Weights of a small transformer language model: 8 layers.
Each number is 128 + 32 x the weight over its row's rms, rounded and kept within 0 to 255. Layers, rows and columns count from 0. The size above them is the row's rms in percent of the matrix's.

# layer 5 MLP gate, 1536x768, rms 0.046, rows 896-919, columns 0-95
size [105 102 102 107 103 101 101  97 104  92 101  98 101 104 100 100 107  96  99  95 102 100 100  99]
[[ 85 156  92 116 109 138 140 127 167 145 119 112 123 143 124 120 172 138 122  84 100 131 140 135 175 165 142 113 132  93 182 205  87 146 200 119 103 109 132 149 147 140 184 124  86  73  39  85 153 185 122 122  90  86 156 140 104  96 174 136 145 146 155 171 175  96 130 153 154 119 137 165 111 103 150 173  64 137 180 108 160 156 178 168  77 125 175  64  63  59  77 120 106 118 131  89]
 [232  96 145 177 131 113 145  96 156 178  84 119 175 187 179 132 162 100 148 129 141  84 128 121  87 137 127 106  73 105 110 133 119 128 133 150 154 141 177 180 123 102 141 143 151  83 129 115 108 132  95 162 134 152 134 159 177  94  70 124 155 160 129 104 157  63 164  68 131 120 108 130 136 139 109 128 196 118 104  88  98 167 141  97 116  91 145 128 104 156 100 123 119 136 136 109]
 [106 183 159 204 161  77 178 119 171 178  79 134 126 136 186 104 109 114 147  89 111 114  78 144 138 111 109  92  80 110 168 168 100 118 120 147  37 141 130  60 120 147 130 146 183  91 134  84 127 124 130 146  79  77  96 162 121 121 103 114 169 101  96 152  75 114 182 117 160 163 107 156 170 129 111  55  94 149  86 129 106 134 146 114 122 132 113 178 118 146  94 135 160  77 148 104]
 [217 148 150  93 201 145 143  94 120 127 142 168  95 144 204 138 135 114 135 124 138  84 150  79 127 146 151 112 155 147 103 126  85 175 170 105 193 131 132 130 130 143 129 153  96 132 153 141 158 110 130 150 117  67  85 141  59 100 121 149 115 152 150 187 144 130 149 197 134  99  94  81  99 127 132 150 121 164 182 142 163 167 147 139 117 165 201 131 120 104 152  71 129 140  87 136]
 [ 71 148 141 144 130 128 125 135 126 174 102 155 110 154 118 138 139 127 116 178 164 138  84 164 126  91 157  79 192 196 191 138  97 106 105 113 149  94 132 120 128 128 132 109 125 167 129  80 150 167 130 116  90  84 130 170 117 114 135  57 162 104 110 102 105 147 130  92 163 127  88 165 105 110 103 104 102  57 155 125 117 131 139 120  97 172 130 161 132  70  71 113 124  94  73 126]
 [ 67 106 154 147 126 124 104  86 179 153 113 134 192 186  94 160 125 137  82 124 130 178 170 115 138 161 226 161 122 104 139 138 111 101 198  98 118 121 106  95 147  89 128 140 161 106 123  83  94 108 105 110 189 120 114 141 186 116 133 134  90 134 137  73 118 179 123  76 143 163 163 171  72 164 147 174 119  88 138 112  75  93  91 140 138 177 142 130  10 127 100  95 200 113 130  83]
 [120 127 203  84 103 135 170 111 166 162 114 118 131 137  81 145 127 156 120 173 116 165 180  91  96 159 120 164 134 149 103 134 108 140 142 156  80 115 143 126  99 125  83 116 176 127 143 156 140 162 152 105 126 180 156  62 161 184 114  45 102 117 172 175 188 155 158 154 162 190 102 132 126 169 130 147 120 119  98 175 107  78 137 111 100  78  97 174 149 143 171 152 108 114 131  92]
 [112  97 185 136 183 159 130  83 134 159  73 122  98 103 122 136 149 151 164 180  41 121 114  87 117  65 137 153 122 161 133 134 139 175 124 114 154 159  74 174  94 183 115 205  95 196  63  46 121 174 175 152 150 108  99 114 183 188 140  89 102 102 139 172 141 160 125 149 199 124 112 175 114  82  99 129 115 164 133 158  93 182  98  85 186 111 162 113 144 119 126 122 155 156 142 101]
 [141 124 133 103 170 176  85 123 121 180 162  64  76 135 123 134 125  89 153  99  87 125  95 201 137 150 155  93  92 121 128 112  96 105 142  93 191 179 103 103 129 166  76  81 123 129  69 156 155  90 155  96 130  63 101 125 113 124 106  86 113 124 133 106 170 123 116 131  63 159 140 155 152  84 125 183  88  72 153  70 113 168 118 181 121  87 105  86 135 138 120 155  72 142 124 156]
 [195 163 117 136 148 166 148 111 130 145 115  99 144 135 144 146 147 159 130 122 136  53 155 119 126  95 164  98 156 161  98 142  88  75 195 168 106 209 138  99  97 174 128 161 206 109 111 148 100 101 131  92 100 106 154 112  93  94  74 156 122 143 123 152 165 188 126  32 156 138 121 108 121  70  86 120 151  96 123 123 138 140  69 152 115 142 125 141 137 144 112 116 114 155 146 145]
 [166  78 171 142 117 156 106 144 177 125 110 168  76 105 182 165 151 118 137  92 103 138  79 112 113 146 150 120 164 110 102 189 191 194 108  97 121 148 137  61 139 116 142 161 115 231 134 132  81 121 115 126 126 142 165 143 140 135 125  82  99 107  74  97 104 128 194 159 107 105 111 101 104  87 162 128 127 131 125  92 151  88 162 141 137 123 147 126 130 127  98 105 110 117  89 112]
 [132 142 157 147 100 130  75 112 134 128 176 110  97 199  66 118 127 130  83  74 112 100 120 156 118 144 174 150 164 179  84 153 145 155 151  84  95 114 135 121 111 116 125 143 111 104  51  64 156 103 118  97 198 109 119 105  90 188 118 159  90 112  79 140 101 105  98 108 126 149 144 158  99  58 128 119 144 148 180 184 153 127  86  85 179 147 127 123 145 146 105 161 100 165 119 161]
 [123 170  97  95 119 147 159 118 148 118 140 157 133 168 136  92 181  90  83 104 150 121 157 187 128 162 152 119 110 144  69 141 130 142 105 177 105 143 144 117 157 103 205 142 118 176 110 134 107 138 130  64 114  81 107 100 113 158 122 172  56 116  72  96 107  78 114 141 139 138 132  86  93 143 145 162  39 110 156 108 139 159  76 127 210  85  94  98 133 115 118 152  97 117 151  93]
 [141 172 113 129 139 140 151 103 148 199  91 185  95 192 120  64 164 152 183  88 123  53 106 145 116 130 145 173 134 123 143 138 158 129 105 198 124 195 128  64 146 115 100 155 165 140  99 126 109 187 167  69 149 110 122 143 197 159 147 168 106 106 161 126 144 153 172 157 113 117 122 123 108 129  91 155  61  89 117 209 145 139 101  72 138  46  60 119  79 129 140 156 183 150  79 126]
 [ 65  91 198 142  71 117 140 112 122 176 127  91  98 152 126 106 115 132 103 143  61 145 171 118 120 142 130 119 140 102 165 129 116 130  96 101 156 127 107  85  93 122 110 157 104 156 109 105 160 109 201 173 102 112 130 115 127 134 146 122 153 128 108 141 193  70 150 147 101 136 104 138 114 118  73 116 146  89 136  81 115  90 106 134 152 137 170 110  77  89 128 176 111  83 141 126]
 [118 116 162 100 173 106 148 161 109 134 107 127 129 161 146 171 197 144 178 142 132 156  98 162 130 174 122 111 114 206 177 173 101  78 116 141 173 199 116 150 111 142 177 104 170 130 136 104 100 125 168 142 120 106  82 107 110 131 175  89 138 110 181 152 155 165 126 179 194 116 145 135 144 158 115 141 137 135 143 142 192 110 141 138 128  79 149 165 179 140  47 153  81 113  94 120]
 [119  77 130 120 115  94 212  96 130 153 148 128 170 120 128 125 153 145 195 111 162 153 106 140 192 116 134 131 112 215 129 171 188 206 115 133 163 133  92 137 124  88 101 149 149  75 120  61  87 150 156 124 108 129 191 130 169 111 163 145 107 147 123 157 163 164 148  85 129 139 151  81 140 144 146 106 147 138 118 114 127 110 138 149 134  76  60  69 114 142 136 114  87 125 129 165]
 [146 125 163 150 127  99 122 135 146 109 126  92 109  93 138 132 168 131 161 141  89 105 138 185 128  54  72 223 124 113 109 184 127 112  47 134  99 133 143 134  82 164 121  76 130  78 156 137 151 139 177 145 185 198 113 141 136 158 127 144 182 101 131 116 134 133 161 166 135  74 100 155  46 130  54 143 119 145 117 120  74 199 119 117 149 131 128 117 139 139 176 123 159 142 131 126]
 [151 147 119 190 114 163 139 170 207 197 177 104 145 180 160  60 121 136 125 182 118  48 123 135 161  96 115 155 186 129 150 159  98 103  92 155 102 117  85  75  77 113 140 123 135 128  96 111 139 123  98  84 187  97 137 167 187 144 185  78  95 114 135 195  74 134 124  79 185 133  93  85  80  99 154 167 139  93 189 130 130 174  86 141 134 150 154 155 116 124 111 123 126 130 126 150]
 [160 132  93 143  97 133 174 146 129 167 172 147 111  96 116 125 138  63 114  94 103  81 111  81 182 119 208 115 150 100 126 154 137 141 169 154 150 142 129  86  85 102 173 114 147 139 128 140 124 128 117  89 163  67  97 140 114  96  81 157 129 151  76 156 171 165 135  53 124 141 144 100 153 146 205 160 163 132 167 120 150 119 116  66  97 124 183 148  78 168 109 196 122 111 136 116]
 [158  67 131 213  97 152 132 170 170 108  90 152 141 154 130 132 151  90 121 174 129 114  61 138 132  66 124 170 111 121  97 172 139 117  64 108  86 117  80  94 139 140  38 107 153 104 125 137 133 141 154 152 116 102 117 118  87 165 156 154  86 124 134 123 173 109 127 106 147 102 107 125 169 155 151 111 175 123 179  85 125 163 172 166 140 168 159 160 125  79  84  98 118 135 126 116]
 [131  72 135 136 149  83 105 140 152 118 109 106 143 115 149 153 179 107 123 172 167  98 102 124 146 138 111  94 115 134 108  62  91 136  58 154 129  87 142  19  34 102 104 175 151 160  95 178 149 114  86 118 184 131 116 120 108 174 124 153 162 108 142 150 132 106  99 178 152 191  73 110  98 127  92  99 133 159 111  99 164  56  73  84 112 117 138 162 114 143 175  73  99 153 144  82]
 [140 107  96 130 163 103  82 162 143 104 137 165  84  63 112  80 152 176 131 107 121 143 168 132 121  97 102 137 120  78 100 110 112 160 158  85 107 132 169 155 101 125 146 133  71  97  62  93 140 127  95 159 170 168 146  99 102 114 167 109 113  91 167 142  88 125 126 140 145 104  41 136  83 127 131 142 160 122 125 109  92 131 129  97 171  57  81 133 156 116 126 163 139  82 128 158]
 [126  99 178  93 166 146 109 116 103 143 166 120 211 159  95  28 162 159 138 143 118 142 133 139 174 114 174 121 123 149  97  98 168 139 122 154  96 137 169 132 121 204 160 178 126 170 118 212  82 119 163  74 109 102 120 122 165 102 104 187  41 125 128 103 144  73  91 107 115 162  46 140 147 107 121 158  83  89  98 127 118  70 162 166 196 154 123 107 206 180 116 100 162 134 156 137]]
# layer 5 MLP up, 1536x768, rms 0.0484, rows 896-919, columns 0-95
size [106 106 109 101 105  99 101  97 102  97 101  95 103 105  96  99 106  95  99  94  99  96 105  96]
[[169 158 119  59 111 161 112 191 163  64 138 111 176 160  91  82  94 130 124 165  71 137 105 127 138 119  99 147 118  68 144 103  99  98 143 129 107 136  64 123 147 179 142 106 116 106 179 207 126 143 120 125 142 189 143 114 129 136  92 108 132 129 170 133 125 153 120 124  78 161 154 114 120 174 103 119  92 150 122 161 114 133 127 163 236 125 133  87  94  67 183  99  87 132 204 103]
 [151 122 137  93 155 118 154 104 152  84 109  92 118 112 139 151 132 117 115 142 121  99 157 113 137 106 120 117 100 166  96  81 140 130  77  94 127  95  71  71 154 114 103 115 125 157 151 103 210 135 143 189 118 146 162 113 102 192 178  74 138 104  94 163 139 143 103 189 130 155 158 226  75  87  92 141 142 167 140 133 114 124  75  51  86 154 113  87 157  95 164 185 155 126 141 157]
 [ 42 171  84 130 161 112 171 146 137 151  63 123  73 103 132  70 151  99 108  91 134 175 106 112  60  91 187 133 112  90  91  92 114 123  50 104  93 125 121 127  54 114 191  86 128 146 135  87  94 159 123 110  92 159 148 126 185 138 180 130 113 120 142 141 136 151 195 157 113 137 118  98 132  82 123  80 195 101 129 137 109 133 198 117 129 144 120  90 140 109 123 145  92 142 101 155]
 [ 90 146  96 143 132 115 161 152 124  96 146 118 173 112 138 140 121 139 131 128 142 109  97 187 154 124 187 120 149  93 124 113 134 156 156 149 148 204 135 206 139  76 164 136 128 125 128  83  79 186 194 147 131  78 110 141 124 135  97 124 108 113 170 173 192  68 157  95 122  95 132 181 148 121 132 140 186  82 158 190 114 151 122 138 102 101 109 109 163 131 119 167  82 141 113 135]
 [105 165 106 167 112 132 212 129 196 132 123 159 136 171 150 117 123 101 113 117 180 117 100 123 162 144  92 109 146 131 141 156 168 125 173 170 172 115 142 159 109 142 113  98 170  92  90 121  97  98  88 123  84 168 114 114 151 128 152 110  96  58 194 173 127 130  92 128  74 178 151  53 141 102 118 140  85 142 103 126  60 158 188 166 122 130 128 179  72  88 120 129  85 155 152 175]
 [ 68 160 117 130 160  95 136 109 151  64 160 124 104 109 147 117 109 169 121  77 152 136 125 140 125 154 187 116 153 105 165 183 140 119  97 147 101 155 103 107 121 108 139 138 181 114 188 100 111 139 126 148 116 151 120  88 141 120 103 114 120 135 109  81 123 175 113  96 115 108 141  71 125 108  84 178 167 112 133 135 122  43 115 142 158 129  76 153 144 116 116 145 116 147 125 187]
 [125 152 140 153 118 128 120 141 141  86  89  95 171 117  98  65 107  99 132 176 172 120 139  82 147 169 130 129 134 166 160 190  90 105 109 115 115 138 126 162 188  97 111 100  70 117 138 142 106 120 152 141 139 136 129  89 127 126 186 127 145 127 138 146 107 129 120 177 173 125 172 157 177 182 102  96 137 134 137  44 155 103  81 184 126 103 120  90  81  85 120  92 162 156 127  79]
 [107 111 189 142 149 123 141 139 141 151 207  91 159 143 118 114 116 155 145 104 100  90  89 136  71 132 138 100 166  97  67  67 177 112  87 117 155 146 128 197 128 110 141 166 190 159 141  99  99 155 138 182 143 173  71 144 138 158 123 121 118 152 173 129 133 119 159 125 179 112 131 158 144  89  72 150  81 129 124 139  73 215 162 142 181 119 134  94 175 149 111 101 150 169  74 115]
 [133 123  80  42 173 152 126 124 166 132 114 141  86 124 120 131  93  94 116 127 110  73 150  97  96  38 138  74 176 121  77 141  81 126 152 115 158 101 120  99  68 123  87 133 143 108 127  54 145 125  46 180 108 102 133 176 128 173  75 117 172 116 113 110 161 109 145 142 136 109 120 133  90 126 172 128  90 129 126 155 197  94 156 108 159 147 171 167 107  64 163 124 144 127 160 130]
 [112  87 155 171 160 131  77 106 158 138  82 148 139 162 123  92 180 145 104 156 105 183  63 146 158 194 151 165 183 118 182 143 186 131  94 128 106  84 120 119 127 133 113 140  64 109  86  83 137 122 146 129  98 110 138 156  88 117 158 141 147 161 112 102  32 117 156 172 119 163 166 142  87 182  84 140  95 100 133 153 135 125 190 133 208  67  67  57 172 118  67 177 140 161 154 151]
 [140 104 156 127  98 102  93 137 123 139 152 141 111  82 144  87 135 143  65 119 176  28 136 128 158 140  99  89  74 108 152 214  93 168 184 171 151 150 123 127 202 192  65 149 175  94  90 131 185 114 111  66 155 156 158  64 143 100  83 124  87 134 174 138  97 157 119 136 134 173 161 126 129 156  79 177 122  92 119  89 123 124 108 143  97 130 127  84 152 108 150 179 108 135 154 103]
 [140 105 202 134 126 135 149  57 112 125 147 152 158 166  74  82 132 145 102 122 148 169 131 117 112 114  49 123 113 145 101 156 153 119  95 155 135 104 110 153 106 165 146  71 118 164  91  76 109 103 112 176 140 124  73 192 137 146 124  77 142 177 112 206 138 127 134  77 147 137 100 165  80 182 174 148  70  98 158 118 100 114 145 154 121  76  88  97 108  64 177  95  96 133  90 110]
 [115 127 161 148  53 127 157 112 137 121 141 108 132 165 126 117 153 112 194 124 131 112 186 128 114 128  39 144 158 126 124  99 154 131 167  73 147 102 161 135 138 159 131 131 146 115 113 164 188 127 119 159 129 133 150 117 116 138 129  97 109 186 146 140  54 122 117 141 161 103 142 102 136 144 128 163 130  86 103 163  72 145 134 122 101  92 110 149 136 110 170 165 154 141 162  97]
 [132 120 140 125 137 104  99 155 123 165 111 164  99 156 115 112 104 134 134 121 103 103 140 122 107  83 110 195 144 139 123 113 132 138 127 150 131 166 135 106 154 122 137 154 169 156 108 124 102 105 217 159 134 125  96 101 100 117 160 113 187  78 114 128 103 180  85 134  86 139 122 107 162 166 142 195 107 122 160  92 138 157 102  96 166  52 171 170 140 145 116  99 166 122 111 162]
 [134 117 137 123 170  99 102 127  97 106  90 154 126  71 125 121 129 160  66 117 124 137 107 151 155 100 150 203 150  92 139 107 106 157 153 160 119 165 107 118 136 156 142 106 166  92 167  60 129 127 127 147 106 138 110 149 111 113 185 128 205 154 178 153 116 154 107 165 121 137 113 140 160 145 141 152 165  99 154 121 160  84 190 157 163 162 126 104 177 146 141  95  95 195  86 165]
 [169 142 148 100 159 168 123  89 145 134 188 144 146 135 120 154 148  94  94 147 131  74  67  79  88 137  82 105  98  28 138 112  95  92 125 104  86 159  81 130 162 110  98 146 135  86 162 169 157 141 181 104 112 102 137  70 181 139 100 169 150 126 152 117 102 151 117 122 114 130 157 160  68 123 155 136 134 198 109 107 100 148 130 152 130 154 117 120 111 140 154 115 171 131 174 133]
 [114 148 145 175  89  64 193 137  95  74 172 113 167 130 107  93 146 168 116  90 123 117 119 143 129 134 160  81  63 154 161 159 191 141 119 145 147 173 145 118 132  81 160 107 150 158 163 119  93 139  90  97 104  98  98  97 158 147 232 141  92  69 132 144 106 216 138  65 153 144  96 138 133 140 106 131  39 102 161 154 159 109 139 162 168 115  95  73  99 117  72  82 157 100 154 136]
 [131  90  88  99 138 150 153 113 156 116 167 120  93 126 160 125 122 139  88 147 177 167 147  91 131 173 103 126 128 105  84 110  99 182 152 124  42 100 130 174 103 113 106 148 131 153 175 131 148 167 143 104 133 103 128 114 112 117 108 227 169 126 166 113 134  95 180  85  77  94 141 142 114 166  87 115  85 156 124 158 109 139  87  99 142 124 208 190 103 106 141 171 149 158 148 121]
 [109 193 117 156 118  82  99  64 150 119  92 162 156 116  65 141 105  75 172 140 146 109 137 132 152  95 128 141 103 133 150 141 130 134  88 150 110 136 110 151 158 160 134 127 179  79 148 115 190 134 163 107  74 170 137  75  98  72 100 101 139 140  77 149  65 165 113  58 184 147  79 149 104 132 134 105  93  96  97  87  99  98 121 156 164  92 146  75  86 141 148  81 105 134 163  89]
 [100 147 165 111 144 116 111  64  85  99 130 121 138 149  66  90 164 136 104 116 160  86 119 151 111 138 126 110 122 107 141  89 139 146 141 171 130 111 126 133  75 175 149 104 116 159 154 114 128 167 180  57 145 160 113  90 143  94 115 152 134 146 133 140 131 184 134  89 103 151 120 181 220 157 128 161 103  62 100 102  91 129  97 130 121 101 110  97  66 105 139 137  33 115  84 190]
 [ 89  60 146 116 142 135 113 102  99 132 170 154 154 158 111 118 153 137 136 118 102 185 105 122  87 154 133 192 126 104 112 134 159 186 171 127 175  65 144 125 134 151 117 152  70 121  35 109  84 162 109  87  96 124 115  97 109  63 160 114  83  90 179  80  96 151 105 164  89 126 137 107 166 120 163 114 134 150 104 153  89 172 149 135 212 140 148 109  70 212 150 114 116 132 166  69]
 [154 105 112  85 122 146 173 111 134 121 147 115 113 108 155 130 110 151 106 153 143 133 119  39 162  80 156 134 168 129 148  89 150 112  62  83 105 127 190 116  88 104 167 114 110 125 118 144 119  97 171 133 144 118 165 113 157  66 153 125  73 120 176  89 176 107 147 126 117  82 174 140  78  97 131 119 126 163 105  90 158 187 108 174 140 118 104 197 116 160 148 101 108 104 149 116]
 [160 138 119 122 137 100 131 101  66 140 118 114 153 139 131 175 134 177 132  98  83 162 125 120 110 197  78 138 111 130 115 172 147  79  90 203 145 155 161 160 138 127 135 106 150 192  68 136 141 114 131 137 185 116 131 116  35 122 133 125 131 133 117 118  76 163 152 165 170 127 150 125 178 136 142 106 145 139 154  87 133 138 102  87 159  94 106 109 156 176  66 114 103 141 102 120]
 [116 101  94 124 171 111 140  61 160  72 115 118 127 111 144 214 148  44 148 174 174 146 169 146  97 108 119 108 132  75 181 108 138 193  73 153 106 132 156 169  24  97  63 144 114 129 132  81 173 116 185 114 145 170 182 123 145 146 140  89 108 122 114 150 116 143 163 113 128  76 177 132 106 179 110 195 155 133 178 176 150 166 178 151 127 104 125 180  72 111 185 111  79 155 111 114]]
# layer 5 MLP down (transposed), 1536x768, rms 0.0403, rows 896-919, columns 0-95
size [106 101  98 100 102 101 103  97 107  99 104  99 102 106  94 100 106  97  98  96 102  94 103  95]
[[146 133 124 136  14 159 198 103 110  97 115  55 143 107 140  90 151 172 206 136 139 136 122 169 177 147 119 191 121 154 198 189 107  96 129  99 119 166  85 192 151  77 153 124  92 117 132 116 148 104 109  84 125 112 129 138 164 143 132 140 147 103 119 127 110 119 165 151 109 110 172 107 247 102  91 137 173 126 147 122 124 116  86 107 123 114  69 123 162 179 155 103 144  53 111 161]
 [113  86  89 108  42 140 174  99 109 130 118 111 114  67  73 117 109 141 121 105 116 107 131  97 102 131  78  97 141  86 104 134 121 129 155 104 167  62 137 146 142 163 161 179 144  85 203 144 189 147 138 116 125 172  99 121 169 109  99 129 142 132 118 139  87 110 115 145 101 120  44  79 214 164 126 160 168 154 125  41  77 127 127 111 149 138 109  96 151 123 145 155 124 135 172 101]
 [ 75 166 191 109 228 168 133 163 108 155 119  94  73  66 134 172   0  81 117 131 163 174 106 108 165  94 102 123 122 138 173 173  96 133  86 133 138 140 136 117 104 122 127 105 107 160  53 107 117 116  96 164 136 148 110 135 169 179 113 105 196  93 175 146 120 151 136 153 119 109 126 104  15 154 105 125 105 139 140 113 118 116 100 133 164 176 187 165 141 154 182 104  95  95 180 158]
 [173 102 143  74   8 132  58  75 168 147 101 129 144 209  85 110  75 154 158 130 111 161 147 103 112 102 131  69 113 150 115 135 147 169  99 116 140 134 119 105  79 122 160 115 171 122 124 173 117 172 146  86 154 160 176 118 156  93 145  95 122  95 136  64 124 161 166  82 111 165 170 111 206 152 110  91 128 147 132 105  93  96 138 109 148 165 124 131 147 118 148 112 185 147 169 125]
 [ 91  74 153 160 195 117  91  65  92 164 196 137 130  78 170 145  77 159 190 100 122  87 127 153 123 125 136 133 100 142 174 143  88  86 138 150 176 135 127 111 162 112 132  99 147 130 154 170 141 125 133 155  96  70 106 133 119 186 114 165 127 153 150 104 147 142 153 143 168  59 168 161 118 185 147 151 147 163 109 143 156 106  99 114  73 140 147 111 141 193 127 162 135 140 138  76]
 [147 104 122  79 119 150 125 158 180 135 123 105 188 141 133  93 141 142 115 152  81 145 144 119 111 142 121 129 149 151 188 107 111  75 135 131 153  41 136 138 123 176 111  91  76 135 109 122 116 142  86  72 101 150  50 110 147 144 100 165  96 127 122 119 141 114 130 156 177  72 128 172  82 119 169 122 105 113  73 105 114 102 107 126 171  76 166 144 146  55 132 179 182  79 102 149]
 [121 123 119 109  81  65  93 124 140 124 113 163  70  87 165 100 224 141 127 148 113 166 113 152 130  79  91 119 145 161 116 119  71 130  95 181 172 125 116 144 157 118  99  98 116 172 119 130 157 140 136  99  93 190 143 119 136 119 149 149  71 165 139 113 129 135 128 128 119  66 140 107 173 106 155 141  80  82  75 169 122 170  75 120 134 121 131 130 164 145 113  58 119 137 135 146]
 [166 146 120 112 118 158  90 169 136 162 153 123 126 133 180 103 159 137 126 133  79 114 189 186 109 109 127 152 108 168 179 112 127 104 100 103 106 166  73 125 100  81 172 105 111 115  85 134  94 114 134 108 142 113 130 182 115 160  91 146  82 183  91 136 104 125 141 139 129 118 118 158 144 146 144 100 128 178 113 100 139 108 105 142 160  90 114  99 171  94 137 151 102 117 124 120]
 [140 140 130  76 113  86  90 149 111 140 163  83 172 157  49  64  98 132 146 178  63 106 129 134  95  96 143  92  80  94 116 109  75 125 169  98  74 107  72  87  97  80 115 133 109 142  93  80  86 157  96 130 136 152 170 143 130 152 133 122 155 147 143  84 145 171 167 111 153 119 122 129 123 225 134  90 200 149  45 110 125 115 158 133 114 101  81  28 130 116  99 131 109 107 127 132]
 [100 131 174 104 122 123 115 127 127  81 108 165 126  95  84 119 119 137 148 114 153 148 107 118 170  92 101 160 147 107 147 168 129 155 147  58 103 159 132 113 147  60  64  38 158 124 151  67  98  54 154 150  79 144 138 129 116 171 133 107 183 109  82  81 166 174 123 154  74 132 118  95 136 133 117 150 124 135  73  99 158 155 117 110 139 146 129  67 124 199 113 160  81 137 171 111]
 [168 153 138 140 190 152  92 143 134 117  75 127  79 160  89 104 148 149 166 177 150 152 158 104 193  75 122 120 125 143 156 105 155 108 195  90 184 104  67 158 121  82 159 175 137  75  83 130 121 130 142 125 176 113 124 171 120 131  83 123 165 135 181 130 159  70 116 185 141 119 174 144 255  51 175 110 105 122 159 133 126 106 149 132 160 150 105 163 160  94  97  73 140 189 104 136]
 [117 138 103 128 146 112 132 156 119  92 105 152 122 166 153 154  96 172 121 126 149 132 152 104 142  94 133 143 134  58 136 106 126 150 148 127 139  98 125 112 122 109 160 117 140 163  99 124 165 123 123  86 132 118 106 157 100  23 170 170 103 147 157 157 136 145 119 172 117  94  79 138  15 135 100 167 117 152 121  85 130 145 175 112 150 136 176 117 125 135 149  95 178 146  79 161]
 [ 97  89 143 141 105 115 128 127 135 140 123 123  96 179  74 146  63 166 122 141 168 115 113 107 134 157 109  99 129  55 146  95  94  80 147 135 145 173  57  83 138 175 139  89 128 138 144 129  98 161 130 170 159 112 127  57  88 117  61  33 165  87 120 176 123 111 115 120 103 153 115 170 103  91  84 190 139 169 142 160 171 160 158 112 120 142  86 111 114 104  83 152  96 136  89  73]
 [108  97 127 116 233  95 134 136 156  93 140  68  90  80  88 107 114  97 130 121 101 168 119 118  76 145  68 130 128 151 142 145 125 101 126 122  96 142 134 148  90 119 118 113 142 132 134 173 158 145 126 143 131 151 118 157 154 112 116 110 178 143 157 133 141 156 157 165 132 107 141  98  49 153  56  99 154 168 125 143 178 105  86 152 139 130 109 110 157 102 115  71 128 145 151  97]
 [110 167 229 144  41 159 145  83  82 126 174 137 123 140 163  81 209 121 144 110 125 136 164 104 125 109 115 171  94 160 126 131 159 138 112 131 157 100  95 105 120  79 118 112  42 131 147 158 133 134 137  65 134 112 100 103  70 144  79 150  68  87  44  95 154 156 154 103 172 154  93  90 212 187 123 158  74 108 107  73  99 122 134 159 114 137 123 136 129 121 162 121 127 115 148 120]
 [127 130 113  61  52 147  88 147 157 139 125 194 131  86  87  97 136  97  76 126 129  93 121 133  73 129 156 142 107 110 126 114 135 115  95 166 173 132  97 165 166  93  93 107 158 100 175  98  91  98 122 165 123 150 113 107 180 125 139 158 130  66 138 164 125 152 157 105 172 162 164 175 200 109 149 117  90 122  78 156 123 156  97 156 148 178 145 129 113 140 109 110 123  90 126  70]
 [141 138 108 126 134 126 119 165 157 130 130 114 114  97 133 166 188  81 175 143 160 156  75 146 121 118  90 141 128 141 171 110 113 145  75 161 112 156  85 135 124 101 208 134 107 188 134 130 199 148  32 128 132 111 128 186 103 128  74  85 151 135  44 102 147 111 142 123 123  74 141 148 189  97  73  73 146 135  88 106 180 105 181  76 196 144 140 143 111 116 123  66 160  73 123  94]
 [126 150  85 141   0 129 142 158 153 131 105 185 153 159 176  50 169 111 119  84 105 131  62 124 142 103  97 126 176 114 106 142 122 119  58 184 140 156 111 104 146 136 105 145 104 142 104  80 147  85  96  65 150  77 132 163 157 168 155 135  57 142  93  73 132 149 125  80 150 141 174  87 142 179  86 170 118  81 102 138 109 146 123 115 170 154 117 129 141 148 124 121 120 110 127  80]
 [ 91  28 112 141  92 113  91  96 118 103 153  81 165 104  98  87 122 130 134 140 123 139  99  99  81 138  62  73 145  76 130  85 109 110 147 124 106  99 126 176 164 189 156 119 114 129 150  68 138  92 135  95 138 134 164 109 173 161 150 161 137 126 128 103 129 130 114  73 107 147 139 165  58 137 163 159 139 125 156 121  96 105 120 108  90 140 112 135 140 115 184  81 124 156 150 115]
 [165 144 141 105 203  62 176 115 104 140 156 112 169 112  93 154  43 123 119 158 124 128 167 122 184 161 118  96 180 119 109 162 171 112  73 105 124 174 151 126 189 131  60 120  96 127 153  50 185 159 113 164 112 134 136 131 135 101 160 102 146 121  49 117 100 143 119 120 127 142  73 130  41  90 154 118 130 172 193 102 115 105 156 134 188 109 169 155 177 199 126 140 121  71 160 173]
 [ 98 145 134 169 122 146 111 110 162 104 108 145 130 117 134 152 145 107 123 109 160 126 103 106 139 149 159 122 148 122 132  55 127 106 126 115 105 104  97 123 134 160 177 158 203 109 126 103 201  92  95 129 168 151 151  50 140  67 116 113 150  82 114 163 112 152 132  82 119 148 167 123 168 151 173 146 150  80 142 134 185  92  93 150 210 108  98 126 157 170  87 139 145  89 136 108]
 [116 127  89 131 134 134 125  74 139  93 179 228 116 127 127 166 139 124 140 108 145 128 168 131 122 129 114 126 139 167 111  69 164  97 167 119 163  98 150 150 133 100 115  97 152 182 134 171  39 201 117  92  96  94 105 125 157  85 139  76 108 109 174 107 157  71 131 189 104 124 150 150 111 145 127 166 125 126 116 100 130 107 107  68 118 121  65 137 150 124  93 122 152 120 105 164]
 [ 79 127 106 151 191 179  88 153 134 126 132 115  79 138 142 133 107 124 118 160 109 153 122 103 144 148 148 156  88 109 108 124  63  75 115 120 122 159  88 114 156 181 131 141 182 117 111 160  77 126 136 181 142 162 143 119 131  89 128  86  98 139 113 172 184 110 150 131 144 172 127 103  90 110 153 143 128 146 146 133 189 103 105 129 106 138 175 135 165 118  89 120 149 121 128 129]
 [115 132 151 131 125 119  96  88 134 133 185  93 101 144  78  95 171 157 148 154 169 147 102 107 114 140 102 128 133  90  98  24 181 125 153 110 112 193 138 155 149 147 173 124 107 111 118 173 161 100 146  97  92 102  92  91 118 144 184 145  90 123 172 108 107 116 141 113 101  88 138 141 105 117 131 126  77 151 162 122  97  86 104 156 128 155 112 140 142 142 112 166 156 147 100 132]]